Weights of a small transformer language model.
Size: 16 layers, width 64, 2 heads of 32 (1 for keys and values), MLP 192 SwiGLU, vocabulary 30770, 4.74M parameters.
Each number is 128 + 24 x the weight over its row's rms, rounded and kept within 0 to 255. Layers, rows and columns count from 0. Numbers have three digits each. The size before them is the row's rms in percent of the matrix's.

# layer 7 MLP gate, 192x64, rms 0.209, rows 86-191, columns 0-63
109:158156141100070098063107164159118130121074099117130122113129125114101124110111100129089113102136083143092161158099110137139125141117142105138109132113118119140176143109118133130134139118142090
087:122127122129139134137133119136165140132164118119152107085142110132149156137109163152113112118135133137133129108121161169161191110136170107113123150176114165112168155105185117124129149148151080
095:149133140125152094194134141109166121127137097141138112120125101085158108063150120111130090103170137132108121150100140117120159114109172102113119125167137157096091142139160114118144130144141122
078:079103160100131160177131099099134121108106163153098150112101124182131132118139142117087127129122152152123097127106093132147121121066100125099084117150154127145125111143098109117139142122152150
113:131117102152080072100149141127153149099125135116083129132126075115176119147131126114108106108110117105157106120082128149133109112145107119122124148114096108101159123129133147180148077108133105
089:109147119098110151107134126102136108118146159137147114159121134123145118151117102128099159146143199115133141137162122148068132178117113106138121114140148103090095087088154152120144133164094125
110:155123115106122081117162132182103140108159088136094139139112177137098161122158157101134119136152091136108099134099117164122131151115183109147119120130102154155114116130095125117151133139144087
100:127133139107097099126092135112129076150093093124147161081121135167107115084126122097129144132088175127120137185119093148112148104140152147162113113123108136152109111137120123099153168116131136
098:130104101144138140103129143135131155112127136154128138107141118149114119182134097120112123117100111133066132116107090113125123127131088097149116149159128218134124166105139117106155088149100150
111:115120125093113140075116085133131115142146112137088150121129155130147143154113129131167122091141109120146108106143141137096100136130104164139140126190135130105074159142172089114162125157103153
104:139143099171137133112137093134101165101141129114109162184133111166129092123156111142131156094122111176128110113128160124121109098129152124131174099116136160139149103164151119106131070119105143
096:172118080147197099121153146118142110125126134093097128126147144138126142103128115129115142132140111125115135171073143162149115160130128152127158121146106128179125110115110145164184125103145151
085:181173121144132135065082138138119129130072144111091087143120113132097124104124128113112122093098131113133089148122113151106160144137124131141131106138110122138094124116175170157147139132126095
107:156139093118130160156113118177117132171132139140121127087153095125148156167132128128149108121161113085170138128147130136129103152160088135145105153182123150147152172145117092114103095138137128
091:107132109147153131147146140163132131095129081112124073132134131130175122108170089117110149122133118144147079132163117148133109118094147091118147101089105091151104109123115110116102126183154137
099:123122123134118164071112139139163126139088155116115101121117124096101107147172164120132128144160096142141129107147138124111122168147130145110099182124189147113144124106127124100162141073143121
104:145142140140112150138159135157127156120106117093140076111080103122104160103111127125134152110168121085116157093104133093142099153131124106121102167112132163103153133118102140118144115138182172
105:113114118167123100102159118179149098133157142166150093121127150132138146152153083119115084106145120160124133075102156130132140126131092146160115091089110134157130158127144149122097164139134108
118:061074149125118137117128076118093140117161124179078115134149107114116151110164120161147134128158121166115151123114151108112117109145138141129123122118172143177132113135131147121108098128115151
099:174157107155117114134140119130141135125060116132119105130130134139108132109122116155115156129138125127107166161107145098171159104135118135200100109081126151132148117119121175113106151105161105
098:152167074110142117109105136116114170108103132100139130147131156123144120159135140115108098151139126085129115146145087127088131109178143131130079174165106126138138137116094123159102102174135120
110:163139129115100150137116141146128125116138071184070137130094120115140119110120159157134135132130086136124109191079109158111177094142138125118127141143121127144157131138131111116162150158144110
100:123102104153133127143115136098096143077143101193109126133112142163141150107121149112137183152140119160121098129122150089097169092141123177122143131148122143143135117162093144140160155141137127
097:103152097109078137117168087184129123144145129110096131150139126142135098124103127106129115119099092081128126116116146140125097127154078136155150133138072135140123180148154100109126109132126097
095:128150138144097103103116160141126138097139139111122088117148115101154121151091114194099149150144117106137143094165112130124129132146144151072120124129147088159089084160105122160160115143137137
108:119134177144141142196143116142128132143079142125097143117115133149149117121097146151148123114122126124061144113155141134129148108125147119105129143128136156159114119130164157107177126145198105
104:118110165104123102127117136133108114085130125115100142125119109137132078111127111155092133097124114174127163130110166100118169098152112138171083103079158153145090131156095116121113120127110099
093:140139129114131113091123126148130128146117079123148122127115100133167100112089151136143120099112164122150118143121163113147159127149144145134096151081151155156201173144133147110149142071139131
075:108136117112114114132114136151094107092123132123107105132147104196088134118123121108113156128113099169168076134145179162133135137122105125115112113131138099130078133197115099129132126135136142
084:082048151115148118110164127086153110096154145123133177151144138156106099128095104119154151144121163154136105118090120175145125110112143141144141133108134101116101117133120130117129107162117137
100:120128101127115174133088100168079091122132144121123111141117102158101134130151145083101146168170120131141120131126160154125164124149123124126158148102158121153133123109113097125138123174065135
104:122134099130098086099144128166121158181150123122139096115130172108132121156132131118110132106071149124156155134145156137144112134096155110112149130171134126140176137141121135133102084168173113
092:112147163138115116110180108155132129154134134133132115084133178146118124101138105088144110108097134182124149148123097108161105148136156107169113052124118129125123120120129121164109126151156108
104:137092133104124142136144115135141148134151125105071111122107150140101135120141137178115120118129110152105155079128125140132080189132114136117129134175135150108173090119159126104181139166124108
086:124141125071168125120158142138155071149101109136124116101132137120162134088111151087155107178140159120131133138100081124136135133149109156160137091150131118126103124115081124107129142168150116
107:155111156129117152087130112098142136133116075132109094102145127135081111142127149127137102127109136119150097143104143140122125116146163108099070125142099130151137141094114092135100185083116089
103:103093112120118090147109108153128149095172131176124125132106095179120134160137121145114126149124136163109079158152118130117143092111154141200131104110132146125154148143101138134156115156108130
113:156114125091098145103125126159164181079153161157143109140115125112161096155107177129127103133112089142140081103120127133128128105124119117118123107092151087125093123154122126164121153133100105
100:132124123145122086097159174084137117111115106131127129147150133129180110153150147140142144135146094137129167121093159095119184104157168093107083119120098141101143095145124113137133106125111104
096:131112099173130118100129125137134116169146128127101107186119113151161139125158113114156174137110124139113115141122120094150159122137133147130097157133115111095163179183093113094105102155109133
100:170136104148084109090138116144163128109147139116123132099085164130083149140140159139176081133149114119134148155118149111109124150109135172152148133125169138131145145123109156068122151122126151
074:121131107117126135139144139115131132110115138145161114147151125139106117103137115147089148152140102131099146121089114155113093121125098157123115134180166064122119104124103145147055174126171150
101:182161127131078106164146150125137146115109087171138135126085095125134114163111153115182164144140124129140110116141146143104120121172100129123082139101139125107131162151135125165121134145152102
099:124110144156121156149103171133115116105144100106143152155112153097168143160162146114131133145179147095108124101120145106095133125161155130077106146097094119119103079139108108149151144138097113
096:121101128137091122118138174081175090134108128145140107120142157118161118122138120153128116095100083094115127104130118122138095113105147145149080098095155126135110125122148170134106129060117117
104:158129136081128136153154116137091128143154169092127086124152161088180177157132150154129103116134133104142134095150125126114103154143162114164142138118122085103108127131109119150120083129100131
096:107094135120109104128105106147116095101145150123061147125152130164102123131118137157137184111127142126095162139128154072132142145165134133096144148113124145143093117101117115145132092106081101
101:112132155147113130130141123121149149152123133142137107090169101151113131115146105180113187129133130121110117168150171071091121164174148108164120114127122153141130156127175128115163114123116139
113:153130100119150125131105173097118106110151078150110133087148154133133107165091135104171089131105132159124118147079120163130138103106113110129132127120141135145131113119074090150154161162115111
085:132107114145122113095127130125105152125086133154143100137119138135158120162182141152120173097159114173136137139112090116138196116133133099132069141142097141143137104114151150124129164102155123
110:161138118159118111143127112171142096133156172092121103116161165112110135170143133152139148114121148117131142107158159145116087141102141133142114066151134115135100142186095119153121095153110133
106:158128116129104094138130113178155133137127168124123116123103084170144100164120139155138180142133076144136091143113137136087139161121164112120138159149096140147093126157124118098140168118120109
106:135119115131117118088109149146139148117104126081119106126093145116084126109126165136105162136137123123151186119128165163079138152165112102080102129142119159126135094123137134152136145086170108
105:161100133167116126123138162162124109120113102124110143166102154151097096148103156118133093125130132114131123175142125135179081177084125153147102128117129140144162087126118118098138158104145155
098:147123164123112119099173099183115107097159178144087102124095137095128144159138159148133137099114148127158118133152141120147126161123130123107181091131129127091165141108135107106151111143144147
100:146110123138120147149155164115132152104125175112058124117173088170101106139140121173136144125135167120117104128112134153133129095160117160138115108177116129117138123108121131092131097167140151
097:123089101143139124121142104125183136144155116120084128114108163155158156143138106094122103132139092142124065131084121093153130109099084137137142106162148087142103143121103093139136126143111134
091:134174100103165116105098155123170103128126138118158143112150166071112132132144179123120129142126151131122145140090136158169109121086138104106116098092120127110151099152124112140131156103173125
098:128118070107118127149151134155152129130133173142104132098102159165142136135111143133091139134112153140149103111140099150134106103172135128145102160153140163176085085095095128106142116163118132
117:150097139098087148126129122123109106104119140168102128097128142133156098135114110156129120112132070115190108105128106131104107151146161129119094119122106134081092141130154094159136152099119083
094:092103134127140129131120151126135099093138128070110114112116135149140161125107152135139081105105123162110084104119093137112140132134093163132153124172114090112118103124123141134197165113156105
100:139118131124124171152150128129123103151117113116165128097113121094135100122151132114138125110130114144162151091172151149134140072128149122118130100150170175105166180150138105179128167126153137
094:127108127137091156142124136153125132128101108152111136141123122128159115112148123127123151110117089078160153070098140144127170137152127147142129143118124158144119153038144144105124090147109165
121:137180112160132147099174159112121162076126137140138106123163129090152092109112116123123181132122124104132150111165134137138111119108109144123129098120136176109132148138128122082080102138148162
117:094146120125127115116129106142125105153140136145126130105147138150113092105158100120109135148120108159138115115096169133121147131194135100169126086131166121107101177087131138181133105127167161
093:112149104120149127125162143171134096157123125143093106126136142121126131165087119143144140127168130167119082154123111116178108154125100143119140098177133184133148157104106171111145105156122120
103:115153137131084134078140108149149122160083151136122079092108118100090142183171093129108101142112131136139111179150145105104133106119147113150138118127153132137103146152096122149153141144126105
090:116146127152148121122087129156116143157103158165084115136156133147114137114171104166146176122136114123159115110114140144161101147130148141083121116153142148178107149126119201113129100134131122
105:132131115142159167148111074130130141091150143105077113133110108119132104125107112144131141156126123119128077136139159161135083128129148138119117141086160117099124147059150086141144112140116164
106:149117180118093122103146098120096108112160059133153106122104110159139140079154109162110116115105106176156125119144139133153122113134166102138136133110145150129140161141121141148160144137139085
098:161121129115119084084117138135110151158094152142133086134115165110147127093139151142112117131125113104137137155123120156078117130137156099153088159115084122168161150094154151108150159117091133
112:125185101136104135130141126112139169123170141132117074127122097150170143089121146106145121150126135139119129122063131147102136120120109142102135117149179088155106122107140152130163161149095121
104:172124136115146137101126132144146101153165092140114122085147161122168149135139166132145081086144096119135116129114103116118111133131127115149153159137095117100149171173100121123130178098112092
114:138139127134123126127092100143114107090119172144085129131139156129103087078162123144105133141149099122133100143127128133145129090163110101143100162134102141150156131190134142117151111179169115
103:145129096126140158114103090082141096139101150100107123110136123117115147143135109169118089133208140122154139133152151146110170153168158149141113146110121137137099138116120085115173112113124132
104:104134166126134082136093126151100141104125143126127077142136161138164121160103133118105150130124131115110133132115159125088137149115135130093139124131117127066153085139079130142200127158108132
098:134157139112131161140132090157101151147141158095106108130128142126093137084123098141132136101120127122145189136148105162117112118125135138138062097160132141122121179094159128076121113105111126
100:175089133092165135071162132128120109134095148122114093132122177147137089157138108137132126125130142104120143105089138123107134157090136130156087151144093123126124108177159124114137154163139138
097:141120128121120159110095112078110148126128118120076139142126146145127144108111093111158126109116121152147065110128146132106144134114115102079126131143104150163076125193147135172143139141102115
098:114166105118140152120161140137075151150115114108110090101125154136158070151158133112144144156113110137114194113116161111144083141120125105101134098158128123095132109127122121126111109141119080
091:177135141137146087119134135149157128127137140088128127177166165128102140142139118149112085124135147107111094166127110115143125165101151100112123134133102158101157143119090081093167087123143118
106:129155118147140126130160110132120164144152134136135081193128162097115143125142130146134119136175094120160150149125164127131133150094118111093119138112153122192126157138170143130107135148082093
112:129102154109129117143174174130125151106156111111149091092146127110175123138170183133152122147139124115167133113134126125119123120117161132145119125086118152101169094107144141084154148121098088
097:094084098108087124133111154086162145139128101096105099123099122146150158142174165127147183141147146111157120092155134128113127111129169124131143111141143119107155117096129166091111140147111110
094:135151130147117069086096192129135121094117094085098129129127085127140108079163149126093148144163093150116107124153165120147144124111133088132112131118102114124123116126141124161153137124136133
098:116137143141097120141132121171100157134194110140122107118094164163137163149142150106085104153094118083128132108111137170112109146146124121149157132108177101116132113158121106121144153156138156
093:166148168125088112122139135150115103192128161125114110108149115207130124145110148114149185150115115124142112120113154107152099119127157102160133141121125123172148151131143151129116094117124123
105:134166103139117122112163138165141138126116099156113140162086170181165122139142151136103096107168084145096133143123131123118138111103094128176153108114135135160135131101111093162130151127111093
097:112114122103130132130100110110103129153129092135114070047141139083101106090117093130137122148118124124131135093110092128132088146096087108140113103138157148129138138165142106091131151130141122
084:121122126150134173099090150130127152101094147095161102172118118143107180148120156120125155124138122161141095152120122137073134139093113145087174138172124098105109119142106138136159125109133141
101:128150106150101138106098145142110165115128149108148138162098170111121133105124143144135123134111111120115112122117156212117124161127132120155141107123147182119148141108137064158170119117095120
086:129124115117129098122126117113116124153137139148106176143142166157151160128118145180151125095164103069118137108086096097147113153148170135181132163135115120118128121167146124123112151136086118
109:114120133084128133133125127124099146117147115119096135149117148115102176137122120102050139178138110121126150166135112097107167078131115127143108102120143112145105100116072108162153121153131124
115:098132105149146131157105112135136096125113147149123129110145096139146114151153148113128089108100128108170099156086157172133136109176161104108165069162135127121086128114130108164145139133142105
108:117154135121161116137150153134116125142176141139095120159111143129100120121200092166124153133180152161130161106094143103146125125154141125138145129156133168147112104084147119122147110152140168
108:142145110160087128123164122122133136112103132127100173137123150174143140139123169102123080100145158113169128183106121112132130129186150148156118125098103151150153105139122087109120118096113113
090:156109153143144182139147122141078107106121119131148163140123183143094131076120163110143150139085121135105122115096097143187110153102149136114133127123108117127122159153116132127149113095104105
096:125103151093073145128140141133090129122133133111116101104093160135112122118125150169156084127156141099170093076129119099139159111173133114143105160160115099135100115146138140159119138124164116
116:145131124145087094134173137111113162088090135085128123129118067113134098129113136153162143110088097148177126143119133166133133111116121091114105127155113152137132145136150166094156094127140126
083:073129113143115122097121155118132150130114189132166122102110109164144105081101138091109132152100153135112143102091086124134127134185120149116158120123144104101134136158123162092136129143146124
109:106151129186168176141101101136124131127121147122135099092115100104125155141140115149089124131170120136100126114125169141156152121128086076135117124167141115141106156161110125141111078129109105
105:089090145140125104132128103124104144083192149130093077140133122126124085104148121129135140124100082090155121119121094142122127149168131147116117128161106104122132106144121133127187143135089128
095:154153104123122144140102101155170128139117141136124110125132106129130120141118151117089171155119104079171104095120167144137083157154140161120124134100129122133148142113112124104129077200146115
106:170088124113119115149080111140135130139079130105149114098113156123135126121116139119115119140111199134153125162124155140142081119113126124151128130175107166151191151152122148113135150112101117
113:153153115161163136124136114155125140086138168107117120185122116104126118138157135133169113195119124157102107121085107165126090156122117133132110118086128146134157090096136151105107135115146127
092:070102137135158154156134159124108150118183147118143152150154120100161154148131143130172139114160170152092123125164118119153124103145118138116131157162121112117176112115115116156151143120175139